Part of a small language model's weights.
Size: 3 heads of 32 (1 for keys and values), MLP 768 SwiGLU.
Architecture: RMSNorm before each block, learned positions, untied embeddings.
Training: a variant of Adam for these matrices, 581M tokens, 4435 steps.
Each number is 128 + 32 x the weight over its row's rms, rounded and kept within 0 to 255. Layers, rows and columns count from 0. The size above them is the row's rms in percent of the matrix's.

# layer 5 MLP up, 768x192, rms 0.0616, rows 161-168, columns 0-191
size [100  99 103 103  94  99 107 113]
[[ 94 169 173 138  96 156 132 132 128 112  92  96 149 148 112  42 131 180  95 120 176 102  90 107 147 116  92 120  92 143 158  89 158 118 107 160 179 170 151 117 143 167 202  99 182 185 169 135 173 169 100 163 145 132 131 176  66 181 114 144  94 150  63 109 134 120 115 144 102  63  87 157  80 156 124  94  74 177 154 152 117 167 115  92  84 104 133 172 106 237  89 120 136 144 115 108 117 118 125 128 143 113 173  85  76 113 127 111 160 174 142 171  73 151  95 125 155 140 120  76 149 169 125 111  90  96 106  90  61 112 108 131 141 113 127 112 108 130 133 128  98 132 121  89 142 106 153 105 103  96 174 134  98 131 119 113  91 145 201 119 170 143 165 180  79 149 172 130 127 138 137 125 156 144 145 142 171  93 116 121 183 128 154 125  67  88 100 115 134 133 160 134]
 [ 82 107 108 116 115 147 132 139 155 144 165 139  86 119 143  61 127 120 145 120 108 110 135 112 124 157  92 137 126 190 103  86  70 141 128 155 126  74 150 151  99  97 124 119  72  80 111 100 146 163 168  49  92 167 160  97 146  92 155  82 148 111 144 136 161 166 121 103  92 166 155 114 150  86 164 141 157 114 137  95 127 110 101 140  93 116 126 155 142 126  92 152  86 136 165 106 133 125 157  98 109 168  86 128  26 154  82 125 128 133 138 162 191 119 157 165 118 170 167  80 137 177 156 134 116 149 132  99 142 133 155 118  94  48 127 141 132 151 158 162 148 154 140 134  92 154  81 128 141 131 152 219 141 130 131 157 169 121 164 140 128 179  99 101 103  79 171 122 153 149 150 226 176  89 129 102 117 119 183  80 171 110 150  87  81 154 185  60 122  91 178 134]
 [118 117 176 129 157 145 109  90 149 138 115 115  90 200 138 126 134 143  76 139  86 142 148 110 197 101 120 125 121 117 154 123 112 106 123 142 100  81 181  79 188  90  72 150 122 149 111 168 145 144 133 142 117  98 154 126 175 125 109  41 120 169 102  19 148 110 117 166 109 110 135 176  99 144 132 129 114 104 173  43 116 185  74 109 128 139 118 147 153 107 103  92 104 121 115 149 115 108 154  67 141 153 134 160  83 124 101 134 121 233 141 133 121 162  68 160 152  90 113 150 103  90 117 132 116 127 116 139  78 105 124 125  61 110 171  93 135 119 125 104  97 118 153 171 132 136 169 144 153 106 177 109 169 144 101 134 148 136 158 160 152  68 154 175 117 148 126 178 103 120 136 164  73 189 124  93 121 121 120 103  38 194 127 155 137  89 114  94 112 135 111 138]
 [101 126 170 168 172 176 107 173 157 154 135 109 161 132 105 142 119 176  99 114 131 141 155 193  71 128 142 125 118 150 124 120 100 123 144 135  88 150 149 127 117  72 140 134 148 109 176 126 124  88 132 129 165 116 146  84 109 109 108 144  59 156 121  96 162 117 129 113 110  93 190 176 206 154 129 193 124 183 134 103  70 149 110 197 165 155 136 154  74  69 174 116 131 134  97  96 124 136 110 111 104 114 130 129 110 150 111 137 137 138 150 117  95 110  59 170 182 119 115 162 125 153 119 143  73  80 166 132 107 141 116 110 148 157 158 185 133  94  59 136 169 130 174 115 124 120 115 138 136 109 181 125  73  55  48 102 127 141 116 164 104 177 109 101 125 155 121 133 132 138 160 189 124  90 123  68 109 151 135 118 189 209 156 173  81 112  89 103 177 131 142 184]
 [104 134  78 134 112 113  73 170 118 146 143 115 150  94 119 119 135 157 195 161 154 113  71  62 120 136 155 150 125 168 146 162  57 116 104 129 104 163  77 130 177  96 118 170 133 181 156 133 100 169  91  97 161 111 137 128 101 160  85 104 119 125 136  90 118  93 116 152 155 159 155 178 110 166 136 120 121 109  67 138 182 124 112  70 231 133 126 142 136 170 141 108 115 102 179 150 145 101  94 111 146  94  68 173 123  90 142 136 107 110 166 106 104  82 119 118 118 138  98 126 117 196 132 195 158 144 137 117 136  47 104  87 174 120 153 167  89 114  93 149 158 117 140 169 175  70 154 115  69  91 142 136 160  93 155 185 140 106 152 109  94 168 118 127 115 107 142 161 116 151  89 148 122 108 173  54 124 100 152 117  92 135  95 133  99 146  91 114  84 206 165 127]
 [169 106 127 158 175 103 156 113  80 126 123 170 153 171 124 112 149 137 139 186 126 142 120 135 218 128 110 117 150 143 205  87  94 201  53 124 127  94 123  90 180 175 132 162 120 123  71 128 134  76 107 163  99 138 137 191 114 143  90 156 171 128 133 122  94 165 131  97  74 209 189  97 135 114 120 171 121 106 110 112 143 121 121 151 153 170 155 108 129 159 126 146 144  78 110 154 101 123  95 123 145 175 185 117 120 185 108 117 150 132 127 159 153 111 109  97  94 115  43 120 165 112 125 120 132 114 136  78 143  96 149 113 142 134 194 144 165 102 165 140 125 103 198 138 184 136  86 192 145  93 182 123 111  94 105 153 142 154 171 136 149 155 148 131 153 102 132 138 104 184 131 170 123 141  93  76 142 201 153 146 170 106 126  95  86 118  81  94 135 131 138 177]
 [190 116 111 139 121 142 131 180 197 124 130 141 175 136 141 156 107 167 135 130 110 142 100 133 151 173 151 122 158 152 167 133 102 121 172 100  61 158 198 135 136 133 115 181 134  93 103 136 165 144 105 195 215 165 159 150 154 198 112 116 112 136 115  77 125 103 100 119 140 205 177  94 202 157 124 131 123  96 126 155 164 101 161 119 133 117 153  90  86 153  98  98 104  84 156 142 141 139 155 104  81 133 184 170 106 116 106  64 154 132 157 171 143 121  96 154 187 170 145 108 146  86 168 104 182 186 131 176 162 190 123 150 156  69 147 179  88  75 119 138 103 151  80 132 127 120 120 118  90 141  85 133 140  51  47 103 105 132 156  88 205 135 145 120 146 124 138 146 119 144 116 110 129  96 148  97  98 136 143 152 129 144 116 137 126  99  98 100 106 116 127 111]
 [143 128 143 193 111  98 116 175  86  96 129 131 119 102 106 131 113 105 117 113  97 157  41 117 194 192 141  80 108 138 193 118 151 173 149 140  81  99 178 147 135 143 103 111 162  81  74 112 140 102 132 135 146 119 143 123 100 147  61 167 145 117  85 129  98  98 124 100 160 103 120 108 114 155 113 139 144 174  88 126 184 139 166 162  78 131 106 109 148 145 123 164 174 128 165 161 150 134 114 142 149 199 138 185 117 170 104 115 146 154 113 132 143 168 140 118 164 115 177 143 180 107 106  84 121 127 134 145 108 134 181 187  72 121  90 115  74 103 159 156 170 151 104 169 173  71 204 108 160 155 126 124 114 127 204  79  58 149 125 161 191 131 161 155 131  64  82 128 121 124 111  75 139 162 133 114 160 138 172 127 145 159 127 147 155 127  98  73 104 153  84 114]]